{"n_layer": 12, "d_model": 224, "n_head": 7, "n_kv_head": 7, "head_dim": 32, "d_mlp": 896, "vocab_size": 512, "activation": "gelu", "norm": "layernorm", "norm_place": "pre", "norm_eps": 1e-06, "positions": "learned", "qk_norm": true, "attn_scale": 0.177, "bias": "none", "tie_embeddings": true, "parallel_block": false, "init": "uniform", "init_std_qkv": 0.045, "init_std_o": 0.0, "init_std_up": 0.045, "init_std_down": 0.0, "optimizer": "soap_variant", "lr": 0.00479, "beta1": 0.95, "beta2": 0.95, "weight_decay": 0.082, "lr_head": 0.00671, "warmup_steps": 36, "schedule": "wsd", "decay_fraction": 0.94, "decay_shape": "pow", "final_lr_fraction": 0.0, "batch_tokens": 32768, "seq_len": 1024, "doc_mask": true, "train_tokens": 161100000, "steps": 4917, "dataset": "wikipedia_en"}
Each number is 500 + 50 x the weight over its row's rms, rounded and kept within 0 to 999. Layers, rows and columns count from 0. Numbers have three digits each. The size before them is the row's rms in percent of the matrix's.

# down: layer 5 MLP down (transposed), 896x224, rms 0.163, rows 317-331, columns 0-223
# up: layer 5 MLP up, 896x224, rms 0.166, rows 318-331, columns 0-223
down317 094:543462498518529578610564566511478655558545567399459520460500513460524501409504458481475510489553547469534549477510494525591487577547444582562470469460492488553509554406414454556464586552544470520467451429569514639518500464453516481584530453471486485478579418397454505558558521535517536509465461635554505449543496574442562460511477547464479531559454546528484562492613484546550593473644465475515552530498462600512472463475530505429429527585515446514461477534439534494547468494510463499399491503506543444566511524525513468432518455475529591431539516549468531506466455476413481535469497538484423503457463514468566484540469503541479476496579463480406490439494518452544438375534
up318 108:531494501450544573479542451498605537438512405465475494573503512541421546438493539566480534466490447566527530496628527575475584569532496583489547529497454321485414546399484508442479473395579476420518513501499542505610571529479527519575465499555550441387517520493529544571496518528497598517447446530482496566480517510518505544478609523484507512473455489534553514504492545436446511572486460516402351464489561405469510514489541490530465502525489550472475462447496435547519445475524431485540524385497515409491532610504481475565535474529475546474537405440538498501457590493452482483435558512454579513434517535553525438483600545514455550441513543489472495581481430512495444591502
down318 105:435507522460448394497488499443478481518457485485532451510499503536454579402532522476402491507535586527534554475461540591449537507450401522599573450526445498588547519483543556465379509370568476494531569498515484492540493503492528376548477481491521456492517458487499543507493561418579552491470616474500542453482425525391537422541564566571581503498527369464485467542542510541434464454445490482476363430489499559605481509489490449528597578488507451515506505535519431461566491507467503450538528523417563605538517505476471500594514451463588509511436456429544406531582524486498500479439497487423507476453532489530533445436503535569502640467522515492510439537498508557445442526477
up319 105:482504565506491498494477467545399487446417523547606500476500551522559423505440542401542493517426400482510582470452523486458507540517438400552527532442557504472517540426556564458448589481477478520491566505476515501441546495448509506513523544541503504476539510507458571445519537589459481479525525545512446466556427421536494447415582523464567584462470487475538484543561505480470512495502410502599481501476446583485491512500526494578495473605644460419465573483581498465504392433430372531515490534495565435490598476474554464511469492446565431517548493575403425504558546510511476514498427427527542471512555537466547542508543494460426548493651515528441487430546410535582457420555
down319 091:456486492541365554588548475471520501541516490457432509466512431506387566487459461547495585460563441504576511624463440493527489509545523616516438453498512556434510490558542415534535420385564467526502464459509463461500622512540565479510371474525547455593473414595507470460504462495447476528365528494451510484524507444460508464425527529516472510507473455477488531495569590481443484499496590445449519447488469470518516535570461555460493575494522524559501490532495487535417513475470501546554478598457469424491448534541402440518563489470413436587560519499550577550480472592483529491441521530435583473493547382431610525518489483470501476535448560467542480453493564504573456550567
up320 098:510461595498471468529465448465522457441444567488453468513505428541485541524402506443510452619507496628468460453455495487518460514500518578426510476519493552567487556491492483535653492553467524496503511365517519475535493458485440448484447522498451588477501512499427452521466369496439415497506592560504454480513492470569532523401512506512441549414505541526549536447480442407484486517543497510532494433473425386559522401561555534517543420440494511405540451516588524457565517557466427463519559560628506492374539496514521509496459450605545406516556502550518602469429538541457462435517473393523478501434484477446452514488463451546522566521476532530564446486518540473544529481418
down320 098:538505542448396490507531493405480526541565541460515538458519442511517452465546426530486457549611538577542445465467501554568507513468564507494484484461486477551432571461531468533565530425485392483465466473604476441406440525479476380523515379507380503419406526497461408495516500486452514500385554548539546525446544576509607427490490534531463429517470468485448473494492504519429498530526384521512457476442414591499523588531487522517567404493406469546482515490498518563542519463449524500450462480530553499523483469508566518462579440492530595532445506518433429547510495542448454424486513466595540478517491535602497601491529567378428479483492552538492511433469469490416391518488
up321 097:485547493404543534421441591543438507493392417517424492518640513502488537553453592485530451511533468567536449490514454508401546453518502485535592543482381515496556477602654518505573493485473545469522472474561557560455431431458471506466468521471568532480490487400502481489507512475575501500457497562544553502530491468475466466427482485573491522475441461550510596509504506529512545501598480458584462511450501400570399550543551434551466400425470506552574551498534535436537543465546528492547389479541405520482525473506542525490511353510530502448497503541502465454539582474509442453454435480560474418439546614447451481469541442560557513456513587467497498502491491564499460454468
down321 101:511429490531437596458540491395526516567411519563607526438463480486493558396607432448480548447585531517511453480521559531426553474672492477505461498430461559502592508546494466518470595473474534469433504463570510526483589540575545497544448505521381489499472474525606452485535513595451576475529537501566542485447526523447493550441426479445478581473540564556414595593573414516529589480507560480483502548459537519606471530399465470477519466578508446528459508500489470459491452510484575480434530452481516473503521465510546493546562457479535477530440546522496471543508560522569520509509560454470498540528506550500493473430497592453410514453475442465511471459419434587485545509389
up322 086:527511484510601492536446470526507465588437470544517510471477545513523533462483436517534477570480538501486493449522494441575521536536421500434494500535409478401594428481466488514472563449443469497513554522448466592507443437432579496456598539494524486475488481499536459459425498505480542541548527469505475540459477574486472428518404492507466494557521530490437531579509553466420550501459454535444536523423514479589569559416499489467490538575523497510449580607625439400606396532584482575496566482485445423525527484418499532645465476500467458395538479368522558538456427485437475389462473476593537495491463478488582498508386509481573502460451461551578515535426501550480502543493
down322 089:478420507505422627390536454531504412524475555520610481549427569460525543569531504545471482500580452612574516445386452470647465531555508495582518474471486517534520492478561539526494508505479485453514522473492589542481492556482441475423467494428533445529552552557512551483613538372472497442486489482517508522533414458528500547456521475445402507556404444525508530404481572570536492488478489481532503572491508515460554547542571417573543410487489490486506526480530523460508571512437537533561500423446547510559438561486493500461602463536549479573401471580433527579486480485473479607507590505507498550574556528503483489545579489546507572468525489554482514587429550522441460578524
up323 099:501458528509448529627518581500483430490501466526502446462533455504532622483522518414543471565443530497475450444436516550504460519571523560492511487490406531579547552486439480450398490516593543456467514554541508500496509424469499507431512597610454494480543509495580579578409499509508549499494440577588531594443441468465539499463436426517489456449422501486501497522418471438501504589488518545485559497552506473466562499466563536494432547543483500538518472499487465468534597420463480481454464517508530340552625549522514513527462479498446376492601462518571568447494527601503520449487528479411496546549435439497484467401520486483459494498546456554629468577527455492402419473541
down323 089:491547441469527548497453591557494462544504536520547381487535524483497489517484478539558437559476489557587364424516509425483486492400477444404556604429504502488545553522457517534499470476394522469553533395494470410452530635528528517540547399506522588513523433434416556584493570493467521521462524503483430480482455504479507488530490455480414423531516480465394461449558432533457476579499404544558473557474531542559440426556564535477543535500542574518446435510515607531487448493568421493487425582456558437430496433502483483499555517458514581509439458492435446529539522499495487510545500462499475596529514510541438446463571618535568520482448473484458493487465450530397549571519
up324 095:407488587513373526493520498530483518490552518500498536491398432498498516505492479466480366587467496423434474490511546454545515568495579561538449514519421547492541507529455545473529624510497479497501512477502478499520589387481467456519571542496422461461513470555554549507442516492560420445585530518407496607519516442516418549570504501523505452422507424503463455547452432486527517386560542532474579484521459571487405337519474557538498536452449432491498498557473461397494519552450550524356490535482567559506596520507518440526476494527503538587535517448548526492500505550545478544471565496544489399492445525506498523442448569472560445446574401509481395521451562536547450502468
down324 098:545564462482564446507442472394517465460595500565496506550443477444457576483521604576503563428436434513452493588514477444523432580496514476446499360518540551510537568634476427567530524490446523526557468542567537499437639439492471542527461531449470491508477549476538525486436474517543494532479431452470565514444468538505434478447452441569510545490494651440455527555578515443505499449543482529538438421490479454516508461576504527503506516441558532497426504509549528422486474494549473585615435486411457550566478545530595556500513437478423496574457484541542508472484520453604540579457528424515463614559495534514591491466500483416498486516476553452494557483425503437480522558475
up325 103:509419468501519535479456476503440509525571611456445498562457446535487489514527514513505490505557550458430492467360523521481550531561580480516504547546543502539392506597540482434501500486537430379474516620502440488526484466454450487528550452444525502470524540562516560506564455486486533543403567492499439596584449514498520518413445449461511502504474532415638466509481517519540392470469522461520407505514488498604507511510499566501539502544539499448591540521471466557378533569588492479476513445549535490424466546460550619590460519506446453526458479516487484543451381547478596612514545496535416416537470561488506558544493461509517563501541542581469502500426545392413465529516
down325 110:504506496454474608501537541435515515538512445401500529464549524495523480483554542542475505479518512508453511489447592677459462418438514525497488516538489565577465488564428487567550495551471493554425532500454518458578456439532539565411513496461503512565562476508442530453513592464475570528502520416554422526558523493529425529472366542464535493426513515524523409480562623528478464512531410342566532565482438432452453570460481390556540542506538549464472466479537488543474472460489527538446517418511542490469483620445500527423500476562433473476475421436573503437440480551458518513426568512446426490497402575541496498480555466569538577543473565447531588536435541507528516499501
up326 094:537436555452493511461545510513555443459487497478523550513436620479519432469573509549537569486634475510555548383510390451537504501500477605407546516505601559479539597557521491476460555541467482527458546408418480476516502492453560522399475515442477459541488503423473561429518506557521552520559553437514537411538568563566515445528552547578453468503517456482445494498452484487591529517593596523528441472510442485481505546586555608503447504504500501538487562518517544493613561649536464492549511469554493455537482503530459536568454499498429384440489493524437468544442434455443467464589452484557538526517546503403483549479467474495494496491457561431508421387436469521493486512566
down326 098:607593486527484380488410446493470562512535473512502443492518430419458370519512442432386545509489451474497482552567466569433567519513455498464448524402446478438473425471559455470545409557522545509514480532462546455458501539485461397503504512550499572552494503414379492516447545463461560426486528459519507535532514549420446452455446484485496492471535556555503463553486457437515533437523475500503389566485506450506538495509490426454502568476516543555477590507571447553536374458586437493429496551439559550475526531490489461447470465467558537540439408474606489584592460592553475552535477439476366450502503472524552427566558502542494557528500535543458503554551485497465538439544
up327 110:591578517509434403471487417575551502558470456542561533573474534478532492541508554505396485520471558480407499436397569474537485612544488530594560510538519465410484501410478534535521463464537467510454556513475525426393487434436520544527377397475532509544526538437492495463546499403550529529479549616512517521547414406508478554444460574483477452496505483524476482460456521500443592485578447450553518483630480495448414458514488501505497490556486504535410504547494593428474525451544484464478457477385520477524541471481545484539571490541536490450562528487497579405476467547579472570461478492442468599502530541475557542549478506619549478525577565490520459461543494495415409464507
down327 106:587495525525466525500522434594421487485490532485419513504485435579478461431452440555445492512530458497453565463466480573491550505488522570478441417478496475490404510505454428470539485469425526609508549495531429483469639491522384479487543548487470461550541549444519436497468507551475412516429450539471506461466510549508516549427523432528495498576484527487470426524572419509543445464521488486398548383491398535438590533433474482474565504533536491341460503479518543492509557419425477560551445615536490493495564517533412565463522499447364537573486481507520530506510600547586468542460460585560462486561489491594513476475473510439620502497499518540498482415472565536579503476518
up328 106:490533490530512481472442482473442558596503388450400519567482468532518491502523425497512532544444565574506490491645511522570502485480474499432490489533470477438458554429448490617515538506531481523548529444469470586491543439406507473429511525447547635482515529495509507576531518581484527500468465573492486526508526524505424606536415447463528507524410465619470538513446522501509573472390442601534543514467477563602475529480482462554347528486480532352499549534463549423573508481489438544417513533514462498520503497488612488455510490434441490446473540497431433521436519539487405472415517487435518558547425477552557463622510556467460474476531472439448565513507508488541539532467
down328 103:382441516551488619439433541532489467412512457517492531525454515519595499496513556602610465521427462477463456556455548420496474486533542586511477471470504512519548425481456566451546532512493556526380515490519512556505568548447472486526529580474485503509429513401547529514466536481471506430435466522593415484541587476515446531533439522446443469565505489590410412570527564504379571483569505439495460504470511586531530452549487513459466595475471540487397561608486528531522509456423480518416530466646507512468519522457491426401522479499534530442536480499573542509585425538448476465539449546445515464561505533536468509540519517574584404476516489394494424535475540526482507462470
up329 100:487513498505514507556509463498472472525461516557423484536523495458557520483556525495484522412495427478561506600537480534462514531456576509420527550458483544458548519615529474442519438561425462482554519475370544507461579556541479496576448565480462425558518497596477503479521484530336481527481490510445524536443625481436489425522528549566500544519555483494415527522498493493443460550452519528495504563486598622476491482519476438479501402430535579404509483433530593541455475464461476523598514455432490509509470456537523530575485536608462568400534440558490497533427571507474578386477460445437418479536512464533524494598492448600502484519540539544453518546559552483543575595409
down329 108:464366498546524438477461522520476550507557560528557470599641559530463478495431499511576558527443468422532579502500514473589564504507486510439508530476486475434407508497489544538419486546441451410499450541459570476476474494479573521419502482586412497531464494517460455512529568496473525552523495424509610501522558448491534530550490438507527499482481509545486562547466474591517458576384527537432529496547481484536539458440551519374438537479435483513501420460499530555516532499453512506567507538468488481448580432429534490492585556543495508438581494569482400512444547464495463520532592453520453413610543520502600565526517489422410442538486438416447452496531601554569583512411
up330 097:418506524503484483520491490437511482467487475525577448504559510503479536538418445598590463537494455501433540583626521588493472456473469521583510474500529603455513453339525568524529570430529511478455519446559513513561531497456491469507520483404464425486486606480490476532513531462507513480590451427440512495476536560486510551454532562586588441498503500492413482455481519552526423479537470461491518513568537535454405449456576441438386541488517483545498556505537504478470467487492463486519523445480449483547522491480431552482442579436466477530676500484428555473502537478485466532545473519494633461467550547423493534607548531551466454519515472629475368548584601452511455467527
down330 096:441476394542451540555461533532523623550501377542559601549497540496571530530563539496461506474507564539581554471406453603432563399423477459457502459487466441530496552482456574419484504408480400449589536524467449502490429529557475571488516537566452520515502491639479557481483518529535440478539508441459583466521487475530504541483458454495419436533382491473583580544464470458496541484479537431497382581532528496550508535475427546556569439448479494522509485486494502519607491435418516500526491498479522566524538574496519437427566432470527526452398524543503473420541495556459511440525507545457476457468575493433490464500534455503521601442504494529406511420597540452506511486519
up331 094:530532394478510466496548492479537458548531547512502513492380551484483479468453502456483649550430585520554535509508536430475430541457547434459459518411517484518529516522522469446522480489585486484372520462485453482483479532467508473560556487495581489500466526432469521540498466505461473498530474485510549539517520471490500486444484532572515499440494495504574522404571470434533474539550436530406549556540432547502647611452442499505494476478495451368508491568493505410427521532520436481495353468623499473480545436366499545536432534465462548429507507511492496482608515430506430507491623472524526541444527416473552496475403505473499545454565559556604511428473475480493359527531
down331 091:592509490457523525507517523486530562457526507458521540477564542584502462512496494485535394454602432438489522498455492554488562552494421441460477566446483532475465444535452475484440443448503450540489480511503540487495546495454547449560485441395566571394514408537519607577522543478484450518472414536488502413401480458545480522486547440477575481533437566473494514472478459392491563458582487521460512454488480458505523482537494574397499568536506565496511528423515489555538498571507616455524529502377479559570384399483426555533503508469487580475503460538408410579396545433476491501530433515507569603497599529542648511454522498466477490503543517542454531441563403481530519539488